{"num_hidden_layers": 10, "hidden_size": 128, "num_attention_heads": 2, "num_key_value_heads": 2, "head_dim": 64, "intermediate_size": 512, "vocab_size": 657, "hidden_act": "relu", "norm": "rmsnorm", "norm_place": "pre", "norm_eps": 1e-05, "positions": "rope", "rope_theta": 10000.0, "rope_fraction": 0.25, "qk_norm": false, "attn_scale": 0.125, "bias": "all", "tie_word_embeddings": false, "parallel_block": true, "init": "normal", "init_std_qkv": 0.0453, "init_std_o": 0.0, "init_std_up": 0.0453, "init_std_down": 0.0, "optimizer": "muon_variant", "learning_rate": 0.0074, "beta1": 0.95, "weight_decay": 0.015, "lr_head": 0.0229, "max_grad_norm": 1.0, "warmup_steps": 200, "schedule": "wsd", "decay_fraction": 0.898, "decay_shape": "linear", "final_lr_fraction": 0.0, "batch_tokens": 16384, "max_seq_len": 512, "doc_mask": true, "z_loss": 0.0001, "train_tokens": 116800000, "max_steps": 7129, "dataset": "wikipedia_en"}
Each number is 500 + 25 x the weight over its row's rms, rounded and kept within 0 to 999. Layers, rows and columns count from 0. Numbers have three digits each. The size before them is the row's rms in percent of the matrix's.

# up: layer 3 MLP up, 512x128, rms 0.217, rows 423-511, columns 64-127
# down: layer 3 MLP down (transposed), 512x128, rms 0.108, rows 423-511, columns 64-127
up423 110:461524505445471478509515481524519484552546520477487502485480472532524540521519489499513508462508508507514498491452503452470523454454493470515521447520495459519508483517509473510528502475470517
down423 085:522449498473471481455468497499471506529489485514474518468501483458502521493485488475509528504480473511513539463528499481522486519536503490503474539500473502517512546484476493444502485475539560
up424 094:510516487464484490451503542442510518517478494454512494525508443554509515525501516545479469498545536504498481470518462481503513517512509470428518499510527475497477469493509509517480485507501557
down424 102:459491493573510529555524443512483507464527516483494504480481502473508451474486498513506513525487484484512486549491466483530548494482431475532459509488483498520508521479503509509508515513523526
up425 098:522470489472481526508509528462526517477510554513503497522519459475532503485544529549497494433514548515538479505505460489498486482515470482501510539465525494501479565491465517497519498528505489
down425 109:485495492493493502495496500538462460500491503484510513448520536496473550480449473477442529531515525481517527510475514532536520507466515510477465457480498467523546498507516446495474528489477529
up426 092:533484507501535523488557538500477487507508509472465503500518497491499474471494485487525459500501504490500499533470523515505477493525513442486462453481463511495494486521574517511483508511491508
down426 107:459527491514489501489466484511484496460507542572479509497475484466494522521527521449506544449514511506503504491546470522494481515509501524481526521495528512496494526483483470515474480519506524
up427 096:513523515500519496478511508538473512500457468507544508515470534513504486523536538495525470479532514501502494494488525528476544498521515505477508469472514470448527484520512517529490556554488499
down427 110:553516559514503487529511488497500481535529511488538518478476485499469473487477508567488501507472498523516516497467467498528496462524463508468502534468527487515445489520475495523511493480453450
up428 101:497480511524509469484497515489523501484460518507540470499474550488510511503508485535520491454532498502476566488517448533440507480508479501495494473457489506490487512492498497533503525520481489
down428 096:504514494495487530527445497503507462537518502517492503485486464482512464522475483506515496512489470489523509522496508479507463499530483539472480525480546486497557462537517487419464503544478461
up429 118:465536499493530461509503519509528496509456502484503478475507489480461513527473531528501498492521512522492541499509474550453469538480492516494488549497494543533473532505488508481485469487499508
down429 074:523518464489517468501548523505462489499534475510551493502505521498510532522517453500518464511481534514490499496521459519460520521492482493492495498529488510488507479540502527506554502519477557
up430 092:475489497499446470531502494514522546504504490515494505502521494496509536518518488506485532526480487496490479456527516549547453465516525494513525533486536523464495497519490501522469492499476506
down430 099:542477523517553542531482484493522467494495520504476555503538502494473509498467534507476490502524475496507503487495521497540492515530481519489538488498470457506513520470495462506553456516510449
up431 099:507482477463535512497527542468466514485479487509470445504473525512552516522513480459507488499513512493482486489502515498489489466520532509496488546477472555519500493516546480513492536523473484
down431 097:474467541524485516502497478492489502501511461500541514551483503496480514497466482535439539491503448495472518500467495531465478469537491494478557522496514471500475456492504543468492464533469516
up432 098:500514466479499526508558476517518453528510511513485521465488450502553558486516502489463496480489509502506452532461486493516486484502501453509496472504514562507481513497501493494449526492493467
down432 095:489464436527489502501538539507512472536533502443477502484498489468553550462515483518503461531483547501503503467525534482487485507450473490501486492503488488505533473520500498513500503488509467
up433 102:493456502517521473459513487552480523500476504523486501548477488450475507501450494512503510511520454471499478477526521482465522528491492491485474496524523490485543491497498499543512489547531498
down433 095:531471542469502492486505500536475541493537493481509491497517475516516494504506525470456504466510536521519509524462485530498512498519503504464495558507489519530486523472534503494463461503499477
up434 096:526546485511462500479482511516470529471481489453500511507515505486517474515532538456520453525485487508489485455484498487493563530550483495476506472469485514478491501511462501493503500546527540
down434 100:492506506485513509502444503512540508508473501487549458539498458516506510477480526521500539492514503527506497533498493474497515499525429481486468510527491518498546507551528488519491476483500492
up435 110:491494473512506499520501540467497519518464488472459520507498528505473477534526502487491475497444502532465455484494512512496526544505510488467496522504485498463474527531537488468533546530538545
down435 021:456512465482503467530537514509520467536527476505519491531488508495505505515516519501543500516508491508533529456522497582536490498485504517520499538522488527477588533465519509519476516481477496
up436 101:501529489504510473505544518535449506494493512513521487499526492532489509506544510523511557503496490490448466472510508447482512497482494516474496501470545469505531502524516496495530483461501477
down436 095:533521521494546494466498503543514501504491545517480539474495536472502528453521487518443524491475538547483498557474502496512464478527541533503456508536470498499534518498472512489472526496494496
up437 089:471512469528499486498457502523451499531462507466499470526513488502488499539548497503504494521521496516452492495530428498489510525497482546474506483498503502487516483512477532501510532522483493
down437 098:499506540514483485544502479469465502499540521489460464490525512511491504469497506480471527471505485476524483484479492474552511472577489455499481465506511497556520487526507453507492476548496512
up438 104:505478500492505500570498507433470504462494485550538461484516485533490561513509503509486541475479461502546476506483498472488459508541530492507489515512485498478485488510511519534513466506457506
down438 118:492497481497497482516513504496485478519500508463490506523474468503494410476527522491478454498473505502476500508485475485499461493487548485527531508475495527562447541531522456529493507524496499
up439 097:504524481487494547505500506485457470444469464481482498523497487490460511512497514478512504480531494507496474485523492523522514498502487482497522530488516481471504543500508518500506474511481498
down439 015:480506458494510500500441494482491458506466459469504462507448459501509403487503543567505448492496464501469500505500478484545528504470478504496522487493528502466541484482508525504498468495489485
up440 100:513555488459527498498529475491466499475504453529525499481511491474507469509508530448452482522484540494526489512490520510467472499504503521481504509490538519485538496542436510544531514496485524
down440 089:409504536522491479526473516469522460534494480475524487520483450478464486517510492506487485474527543487512514481493487501498490522510556456516485510472541500517469505482535519519478510532489464
up441 114:463507464492496534494562515503485482466517495467461484487494469452460489494497515507531528477522477512506475480490516516483488505482521478485562450494527470518516513534457508493500500535541500
down441 014:532508480499513516500491496502453513537489523507473499476512478508537466490502553468506499471463524535521504504514518452486502522459489515479498528496482473540510510497473502535505495473488492
up442 088:504488491510521518517510449522493483463518487484559491536506523481467547514519492474514515503513533547481523470527451494524502509457501490479490549506457501489509533498438496487506498495485506
down442 107:502515506498515488526429554457513534556491453516443542498483497520521503497495470510486441490486480480523485465508494517468486510518516485491512432495542498466503476466528464499463506489565518
up443 100:504460495478486515530517481504485486489577505536504510536516514498484493503480476489489486499513536455474513517467536465523474478507535508513481495508472499507516483524529549499504529482481493
down443 080:501498465487511493534478499533547486499467543507502490483516466471457521478529534511497463458485488521491523499527470506474489519464488471509530511497472532517559554463504463474513473483480453
up444 098:532475487475559488477519500513521495520497496498476507527504471500461460495543490456465439511539541487516488475496501500489493517516505508524506464501447492504471503533494490533515494496510518
down444 066:499502489507471456491474504507481501498548532477508537494535460482471523495449513532525540519495474492516499509527533531513498496557492485447535544485478499553498475522505484502532538507500529
up445 094:485440486536518501507520471540439527448483511475478506538511526481520499523489517468506515501545502474480482501480484463480480442490509497493499515512489513530464541493530517485480484508515507
down445 096:501488491520484509475467550502519536506503509540484507469469491535477477477499516485510496523491531490557477537489466511524492456506499511475511544494515464445496515493491495523437529484479489
up446 096:491420502492503526467526488478440462532490515442506484517479517447534474492476520501518476512504546513490499518548494505467458467467534504497494527481519500474497502498501507503483494503465514
down446 103:499547471543492484467474480527490499500522533485466495580485503511480465495519482512446492486538494466505481550492507463479480522527506490497511489487450501500534492498506511457521488533510519
up447 097:493478499504537498497475483491447534497473535512455470491515458493529521498468515521504496442546534476534541532516519500560503525484512478477529492522466503512525517494542514504490510527492515
down447 110:483510509529497481517511482516470490557495531492479503517464532577480497520528508484462472470478509553506480489506487517505465522526487555500491543517496501484479491474488530502478522461499534
up448 096:523496503499535514490508495497523456492525526486509525514465506491512563513533479505470529470519474512527521465478484539522473485490500491508551465503444511480523499497504536502483466477531502
down448 108:452494472505488490502467522528435504525449503496537523499522507464463496470472492519542510526512513494495514473519459485522506491469500441485504529485539506504523508528485465488541467473486499
up449 101:496481478542498541476498525521477504536507482491523503528484529479474460519516532562485467493541485505534517532443494480507495496499507485461514534515535485524510453522538499500547530504523489
down449 103:500472484525477511458537478529490523468488528503503501480499524504525539483528478486521552551505564515458539497486522505506514526516502543512487497468498474501457490495471492513488519479448496
up450 097:488486492481518474511483467520487517507532481475518467487480520510491514501460554537484449533531512513573526498514521472530502527469498521490491525500540486470510478463449523520488504553511476
down450 091:515491492493494527506470494512536509496479511507528519536514522529511512508494453491498524488483473483481499512465477503517534490494480470461487514473512489482503518502519482517536464451486513
up451 097:478472497515510472504530518477484581498530471518502504478499515519524517517523491505497494509461479508468534490558470473455525474490482509443533496521491510498517516499430538543474472491491497
down451 097:481473440490512496520480496500493486518500505477473501507513508508465469534480517503532489496491486472561476510483481514505496569501506513465471516524523465511500496489541498443496485521536530
up452 104:476473460460463490488478517480494493526538490515485520462473491471557499497490511504523492496511498489447506487454468541508477484452509478458499507506513500522478477468497467530504523497546482
down452 109:485503484516495517503539527473505504428525493520524501532489495488478483477496513536469492522517493512510461499487539480522517486517476497487512528507507474523484494549456464529515545479505508
up453 092:487518455531463420502491496503523502485474469487494515539505496489509514500512494493498518448481551491516465527504502450475458517513490504538507532453501523458496493518514480459482505476514471
down453 127:506490534521563554499505505542484455504508558505558501483496499508520516477478532472515459542509480511486529508513503530517543508484494481481524505536518454525500510472496489519484496529491537
up454 101:516478506493535478484481470483476506499520465473525527488472491511485491570549524504516522505475510502531495507493506463460511467468531504522593459464516480514523497508473481518501528527444485
down454 115:538501520490495482498524476514466454484516515525510562479471439500485486499487491543552494519461507504494531559498498517475531447492505500527518458487520542527511498533495500548489507496481513
up455 094:507484500538493506454466485536459523422455491533485475517536517477480525518507522481504503514520509480510495442493446499497497498487488524548546535545456509516500479494464495504507501500466536
down455 087:440489505514475508520488508497484488449458458447476523486450494491462532493476503509480532511549480478506543512505518494502530496532475505460527540464505494494526488493523488490476512502528487
up456 094:550448459464464500534527501475479508453470515501462493505517506536542459505502519486502513519516482510498511485479455531485508500509513483482527529498481484516541490512525481560510512481505523
down456 107:468499514565451510506525507542503449515545482537526514508468472488510510503468527512495463501501547484475526511540487501504488456485500530495498505504518501446516458488498506446494508489483551
up457 100:484496517478469510503493485507456458504516483470497478507508485516521540476498505520548525458438494524512460406479479496497504493458511526504503513493495515521465491486459487475513482494494508
down457 109:517481460472529481505505500514519515476436495491526439473520488475478454568534519537473480516504521459497482533508522521547497525509503518469476510487503509495499540537496481484460464459497492
up458 097:523456497540524472516530496501478527472511503478519489454542470469512456515523484500525477541517549517510518459551498506487465515500531474474486499531512465501516491475527497483488548496493520
down458 106:501513517496530488491535515515549511506517485495521470501454492518524482495517524473474482456509526502535513461480522522493518491491534530475498509547473474518464479519493548518489431483525494
up459 090:527492527476526512509555463514491504485516475535477484484508499465524499539510433508476433533495445523510484513537508506474513531502513491486510528495462506502484511495507513527528500493448508
down459 101:486509511515498521496500543489515541471482498527433449502452470528504492502508460502497473489472504478521465498494490559521478465525482514522532514523441536509493489500481500485546505459482507
up460 093:488484515498520468538524550484493563450496520495522483504480468468507539492568493504482495506452462534486470497521512458496483524515513475517521523494469522520478500541531530497513486496477477
down460 090:513534489501527483534538509497473484505481506479505507447519522525508434507495475459493478488483461489509491489489515512452508487514539509547512501521491514487506504510494472468532499510469457
up461 100:519478495504477501470489540478456492483492527483503459473519500524505510522451560489535526485510507473471476504503510502499501483522503500519526500526491437529537516478421512495542514503560506
down461 112:486525550504500496459473460526472480529522526507464530545500534497511524540542463458493508493489482523551518499557497518451493522504542506475504472483504546444493509493522521465505500493504500
up462 091:532495480474518500539459504466517480516463481513501499473486496506518480527485522525515494531484483481496483499528479548500496518501542461484420512524530495495453515479440517460528500492511513
down462 114:487531522536506509522485477566468487520505520488491505498456511500480532486542465479508493474507525487484514480495516506491487461474538513469528492497533518538536503471487506526517525513514530
up463 106:517452463544493522491525517520488502497484494512439532461503520492475494530565452518506516502548519517508486527481515498509487497451469475498515540545501461501506511509504517468518561494495513
down463 115:462520434530477487467508523468501487518493547453513527520515484464532503485499518488543501509506483506491476472499507493525503517471475515491500510494502518527534509541485505489477499492502500
up464 117:538495498458512487509489510530451513494528534520508514511538544473482464479494498485524489523528548510476492480501501456494510535440513469472509492553513525504487487528529474450547475499471490
down464 109:531486496528472476481475499490524482519494524513483485490502470473504493504513530518493489497512488524469465544543487448473505498494481492536527480534549510481482492499524537487551506532510509
up465 086:468442502509504516523484500471492492445462500476480446502498472485515465489474488499498517519498515528471496518501533524512466509488503487469501511524556444521527470507510545479521496522551526
down465 112:555481499478476477522487491532519506540523491540535506492494505506552460467537476523515540485504500508487531439494506478532551466539478526547500471483478481518491535466483495499497514507507508
up466 106:510528469470507521539521494499505509487510480489515470497454526540465542499478533524500476491529456494527473543476499502502533522512485508494489511499499523491482509461469545514570516552512542
down466 102:516532483486523517494499506496507500511495509484459514496493513541505487460492483516480510540536453512506518524501446511482497477515517529524511499478515507519498550497472516518499484493501421
up467 098:474487471472497465485532485472452539490507560478498523492479483498523513497523520479509500484489538506509467508477451494494514483525520497480485512507491498478513468477500471489503505455507508
down467 102:477483443462465525486486492480547493539515473498477495500487517488491496499465490552518486492482456491541516473517537506498495519492542507513491501503483562527452510529476488508516460532519513
up468 105:486504478513447518516484498498480488477517472504485531504528458460539488560514536480520458510502538499523500485487495513473520501509457488472520529448492489525500474518517494512486515504532524
down468 101:492510493510509475485500459494504475455488475470537484478516484506475517490495556508482531481499493450559513532504484489507552476514482497478489525502512541493474517554517525517511506516480489
up469 103:494460474506504483485480486512504483498478500511530480472473494447501524489541529494492464469512539545582490514495504468497492470500477475512505499503500494486526556480483516515471525501497528
down469 098:495518525491499529547509504515492419529491500482534490499492532564509469520479494521495510505522494489498494440490520495534506494485501494503474495532474484535485485515517490496511563462522480
up470 096:510475496494464526521540508488488500515527509523497499471512457468499536521537495500523522505496461493508439482473460502462530505512471522501505505520472509543475524529495543504506513533477506
down470 097:511526518478523456563507494488525518474500518489547541529462506504462493493488514486484519501489532485516502486515507481584497492484483443486511505518519466509499497483550474504472532481510499
up471 093:467493494479496470506522505434532490512511478476485465488500523486516499523530480473477454503539517522518503472529532527470448497471519473517448443477525506507498523539511547486439488521487516
down471 087:527461483514520508483504475544504523521511498539532478493510474506475531487483505481505551471498467540482466523534461478509534494503469505501533585483530518456523514475469478512535508525516488
up472 093:538516456454512495501477505465488465450483556465509510505489500526548516478464451483493492508473496498547470492517503455473494502503496479503513473494488522473493495515497510507483539504504497
down472 114:486478511513529524470536500538440475528547490502488454520466499499489536505527515546533521511492498477501475521486512531535500542449479514466485529559482484513510495498474481487480515463497501
up473 104:497528500488517498492474525512482531521514513491530486495512491444486487468546513495494476511555492488495472497545507482469483497492490509483476478495513467483530490510475546494529526507509484
down473 106:529502519501485461489525465495515482524507523493521490528514503549509494483504463491514513488506498527524489494481516532534519527532501531474510527525505478536501524530486462497495486463506544
up474 105:479540478508501436510524524515470470491503553465514474502531479449484484526499493553486472500513563493539478526466472509530520487476475486515522523476484493467515504505505490487545523511515482
down474 108:516482527496488530512523470562500526518521494468477496484507516490464512509501506508467503471485464467480531488503518492457449507499507487488511512514457493524490487524520502490510476511458486
up475 097:490511512468488496516510515461500499503468502524535508547472496513476480508483518466528481473490497471521461456496504479496535515532490545532549511502546500530452485550493484470482528501551481
down475 112:480469512470520502481533507531454539524488483509502506516512487527497505482502489497461479502470534486517539512525477497457484506482508474515517487489475488466559527473469511536478464502499454
up476 092:544517500509486485526501509477493458494541451561509507516510478496485506486547513490477527455437564477480466476499475493540475500544533494538551502525486552524480490547504499495490508506485469
down476 102:471482487467510541503485502545547516488464494479472472520518500491478556517491466505504518538498499470496531544513521502510518506555484477494528501521505477503523526446498492498446490505554516
up477 119:516511497528527505492504499470485530478491541478527483486540518467481544529530499461511490503487479544522475481517500537495511467496464452503524478484522437468484467478493447499516537509500497
down477 020:492482539525469465515518495508553510470490500484497573479502464547500426466510509503467517515510501532471506528514525479499526502472475461512483533469518535506488471536514520489508499506481506
up478 093:499501491549510487478506508483449448497505518482442483502537469516494523531559520467538479545502482535512473541495500487472539517495472542479512479516499511511525480534552454503497524512497522
down478 103:490552545464499496496482495532469513480461515524522510495523453544546485529488482542519479532477477535519476493512500517494494514487485524527508469489498519479511523483524492498481492501496496
up479 102:535469474562479484534524547487526495467486476486516477508506490537477492478495514524472461491488503484521486476454525531435531502482476487522545497498499502487484518527486520550504524502451517
down479 109:447534521500531491465468472534509486529536537512534517501505533497481496543490472512467504507524482503501493518483495494518516513492543498448452468486542456505483501442493488504523521468517492
up480 089:458466473476503505505529448518441468473503509496496503517517489493504513523501507487522496508538485461474526499503459536491504525503496524509509516572489545498539505488533486543518502496535456
down480 091:522502475471485511528475500498531512518464481487487511510527466493501442474507480499509522458474512515509482509487501501516478452491542514497533475461534506475481431493486497490489549488503495
up481 108:486517462514502515513490527582526488536522540471534470520447487479527523481514544466516511508497530487490485448497471499467491483497501510534545508517444532531511498468527524539477522484478520
down481 090:517476489478515522502534507533509480514495485482502479513489465462490469562502486511530488484498516499416498502503487466521493511524478503479505558520503484505480531469473483476453550511462533
up482 100:544448495518517495462529567479508502501509485499493530520496498467502498487491488506490500514500517471499500472489507524475503516473468497446507537515513468454516477515539552502498495505507535
down482 097:530541486475506465455505489554461528492490497440527499529489507510498518478486507477453508497500490466471518517504487499452501542471498476514527499465496495503484533508459480504536495526475507
up483 094:551522504433460498510494518500476507497493515497502476496429517467479513502493485541503510462481479538490480533489476503479531501460484479490521449534515500465509510528495465475524524485484504
down483 091:471477468548487494520517521526527504482505474508511487520548452514489494499534502473465487485515511486509525515525511512481472514528517538528507543445524512495487484469508509551510475512483540
up484 096:513561513472475519538561500523517462521509533543499518544489521526514534474519504459542495485497462486500507490518503537476488525455480524450494497520511531490504518522480498516508496481519540
down484 092:509507486476509519496458489463498497512500511503449511502492443485474471520531537512508502511497500472494508525510485552530452476518498512494510496474488505514500512485455532426508445492524516
up485 103:532500496469505524472482484517494495501552545509500514503516552490502496489461490485516440524468497486462432522522507494490515546496489506496500488508500508527517498493519513522541510465499488
down485 102:519518506523493515568498545528517505509509503486488473501498485487502540514529509480457480489506489489486505487502495557491523455538538491472515509521511491530534554501539540486477486454505495
up486 106:471481472479516478488506497477462441506465526497502526498510491464538493499517507495513514504479489493473487501532549443491475522470513514514535503516485521476520488481498494518472519507528515
down486 092:486519520495532502513511514542505523527520530519507526482521515467503449447474537535475510488482492450543552507462472503493545479482557487488491516478509483494501455532553483516525511488498465
up487 100:553512452470492489510466476518538507500496493504503497500501521467531486560523522481542507495558502503487502508517505474489533498478473504522504521492514494469502492461501474545522468541492519
down487 097:518523504495522524507474522514502478431522521492494475514516472487494501523479480501544497551489510505494478511489501490478512499524452497498504515528488543565480498537519512497487471523503498
up488 096:500515494512513471509480491471482517532511520466536482506478516499514545545530543503507502501483511473522507498564454520551530509525480528456502498486479506511503520496473477520484536485449517
down488 113:549503479490454514498485526530501495528471509468514533511533499499491433505490482516476495500502515473469480511491463442466488468512544496536454522478502540491489508480487481494477498521510489
up489 107:531490487571524493500504518482472483476481529535506505539501543463496516511505499474532499517476497511462482514533517520474558541543499539506464486478476485494503550525457538492490453503524581
down489 099:471469455508475537469479501481544482517456502456512534482484487518503521553473496532478516503464495494491547506557469483487499538499511496502517485498483472495472546566488496497528520537512509
up490 097:494559489508519483519494558478471501513486480509495484492524509500503518499549522521500462516498525536521467505536485494481540509500429500501486508483500454499515524509527496485565514510488514
down490 103:504487502487507511486547462543459463484470511464519454490497524484492534518526521477483515514510514513515496515538516486510512514543488505481501500492498492526531504489477527533506484511541520
up491 096:511487481504509482491508446508470503480455522471527516498537474461498491535523524516482475508514491515489475544518489532469506483468503495472507497501516508475524494503512502482529435505536444
down491 118:513519472468484492480457508474506471518528475503486489543507489483484524502520492456523515487474507510529474536472501501549512528491462500468497477514549521537487490471489522498503493503483565
up492 100:524453519507511502481556435539512490482510497501459481553487507530469478521520517488472533481508513466495479493522504527506499487509465471522498517442477496491542498493528504503553526484512494
down492 093:474457506533515486505480507499509468482492522506523494440480493444480490504459513504498488489503516480534481472544465464429511498494467455508508505477468474489507435509479488516471496481501461
up493 102:502517529453482518485470509496463494496504526487500500507514514504462504519473547496517440504508568562478473463509508473485489481511556491522522513548565509483508487493471466517469522521519454
down493 086:537463493543518492490548528503502505464498488516492476497512502477599506509516466467468522467473514499517514470526525499469508525491494497532488495470511529496499533562495501450535506520538505
up494 102:496516471493461533502511486476480558519507507499482512548482555474495459520545482486519476509512480481514478497484486473505504509488534515463487529506500506475513472500539528500481528531506515
down494 110:502502512487518492516478512456522474514535507499494487508525497510459479529509502538487488505469481508499528504481467473498518483482501457477461544515508505481514498523495536488461537488480509
up495 098:462522500503466506485478527486491459546508519503485528442485480506525517485498487541520492524483511486537459464511521539481510480480521497515492476515521527504509492495540507512525500495476506
down495 104:491468527485512485528492469513511520479521465469449490487528538497454520525486496443518472484487506498493543494466518517522518495514516532493459542464499514499531514518495514484453512487534524
up496 106:454507431493493498517535471509472487477484495538526521484532515513501487519524530486475530518478475513482508494477498553463485491501521470482495513494541542487539495495507523521554494492523499
down496 108:492520496491514476502462463473483491479476538501509492480508478474525523456534477494499517493514503513486503503496474493477511481497479485531525489508511480529483528508473535503433463494542541
up497 094:479452471504545477486474494492462551498488513492481506489514497499528540530466524475490506491546495476546503536465507500525530499483479498490472546470533547503521462518508501535501550521446466
down497 107:530499505473519467489498490476495432541476477455468461538506541481527493495488483505461511515505543481521496501473508480505486529492478484474493478530455489485485517464484529516474479466498515
up498 113:496477522524487448499500555554482538485503550485521489533513495449463524482491499533511500491505488478514522469477476494521517481475508510505469501538490475479552444487492498549500481498508497
down498 089:517500500509444514491506516516478513503530502501475476493506474512492517485518483447505547434501570484538496548483524475511497509483469490483438546485508504551480507503521494516472514453480480
up499 104:497495460494483510461518495500545483501502543536480467505547501468527483537513509504488545511516480495496489513527455485495507491505497491463482488524453504477488475530483478479538487467482520
down499 116:475481494543538494509485483513550494504494497500510479533495477477523481489492465489518485482544466496509501471490511502520468510593469512487498462490510501489488501461507505523467483484467478
up500 115:471548506460507505499522492505439479513534489473491507501514509483468501490499512515475498485534532536489464509477485478489519490515544461506477484465535546543529484526484475485469538508478527
down500 113:488483509511496452524487497508465458540505494490532515485544502500520518481528444494471477519487486488470524513476491478530498467511512527537478510544555511518439496487480530519505507460444543
up501 092:492479472478527497475505460477514492499497529463490485444448507509508500484473497494476523520470574486489492491573521525516499510467534483494493482555500529483490517482493479505543493497508474
down501 108:492527505486470475493503476531522510495524475531483505540485497516506481532484510503519528489481447509496511484432502509451529497481490536451525528479471488522494484480516492502488527511486513
up502 111:514451482491524465473480506462514495488464513510522502469502461493486521513499530511518462478520525553474509494499532519500483465499547515500527481483455458524507501494525473483504520487556494
down502 107:487551505475503522487478516487454554474538566506479528514504485515522524481512516460461482537489515509514527508480499483519446506483467506507490479505561468505495500486441530509500499492526489
up503 097:485472515507486480482480499531499476482429540492512498522502498483496530522477546523523475486527540502563492527485535508496535510499464486481504515522497502496525506521510470547523529475490495
down503 106:553525495505512461529483503514485509473533481525481505516522493495527490461517496504508511500458458532492486507500537510516509517456491541488480509463481533499468492474534466451445470511520510
up504 098:500536454482498456491561446515485481468469519518527497518494511479488521510471507465465488497502490499487488527483555525472493448478483512488467495511508522441470473452522514496521481514512509
down504 087:503479540498511489468486509504477460508500475518466528483485494463480439494484492474547514478468493505494510518485479513479512491517454510517532510504517510484506515481498506435474441514505539
up505 098:462522485461523496530504513431432525486474550500574472495491491496515510506547500536521538470490476514540457515494512485469490512545530507505481525512521520476489492501494501512538513516494459
down505 099:484521520520473495502505551525511507530472434468470444497529500476496466479474506492504475486505484556476472484496497511507479487458520481503499489513540534493507538539540464512514497502524502
up506 092:476457510528516464454526487485482541483460476501518489478514482498479494483508491512503466510508525488485491514509517501439507464539487514482503511486462492541502485517553465488500474524500512
down506 101:503468528514478511480485465500533495518492494505465526492513499486556517469475483529504537497502483477478511483556530544466491525480500524459531531504494496484473474551491551493524450474514505
up507 098:509487490498509550539512530481523504498504494518449554496528502449491515483463533488509510462499503436491502552502530473513496457541530518513490485477510482515467462490464488504478498454550538
down507 104:476525479484498467527489503464503503529530481535531537492517448536478482495509452511496475524518496526455463498489478457500480512493504485470470459494488501472482501465483466495513443518504472
up508 101:507549483528542529487485508500515525505506508476457481515480515524526513549531496507505471479497484502545515491499498491436521489490524469504497484511529487487469509485462512541489525525469527
down508 099:491532481473509524503451536516523475479510531500507450473536472485530478531511494465523523526517498535500503494504564480522479502536444526496496539504534504485473511531458491511482525470513505
up509 099:499461537487512475512521493475466495496471515451515464500498477474460553542507478523546485506487521472495515500515472499511513535472463452483550502536526486527513524500476493471456501494472468
down509 115:487512462519442531509513499494531502502505482492529542505501470493495501499504527482486465473508516492466498519498469500523531434509505542498466500513455504500490480491517484485502511527501509
up510 090:499506460544471496485470520505522506508516504507501503508473489469494555512542486498530520472489508472514477494462524486522524513486475504524512521491491511453502546494495537477506492519505500
down510 089:568529468525502504510545482445513514514525449497484505461493472508518442476492486528498497494517531529487534449533490527492462541525508497541538483484546517475463506482502496511509517496496517
up511 104:493455532522524506488555536469481465501484512501521479492523518496513501497463542507464538470500511545492493509487491515511499521544512480491512496495468532473530510513527509515472527494461518
down511 105:557465495450450505517501518488517537475505490516496500514470501483455500508511518486507535485531513539460453485551487528515485518488489494445475489527488528514522489453500486495483470526473505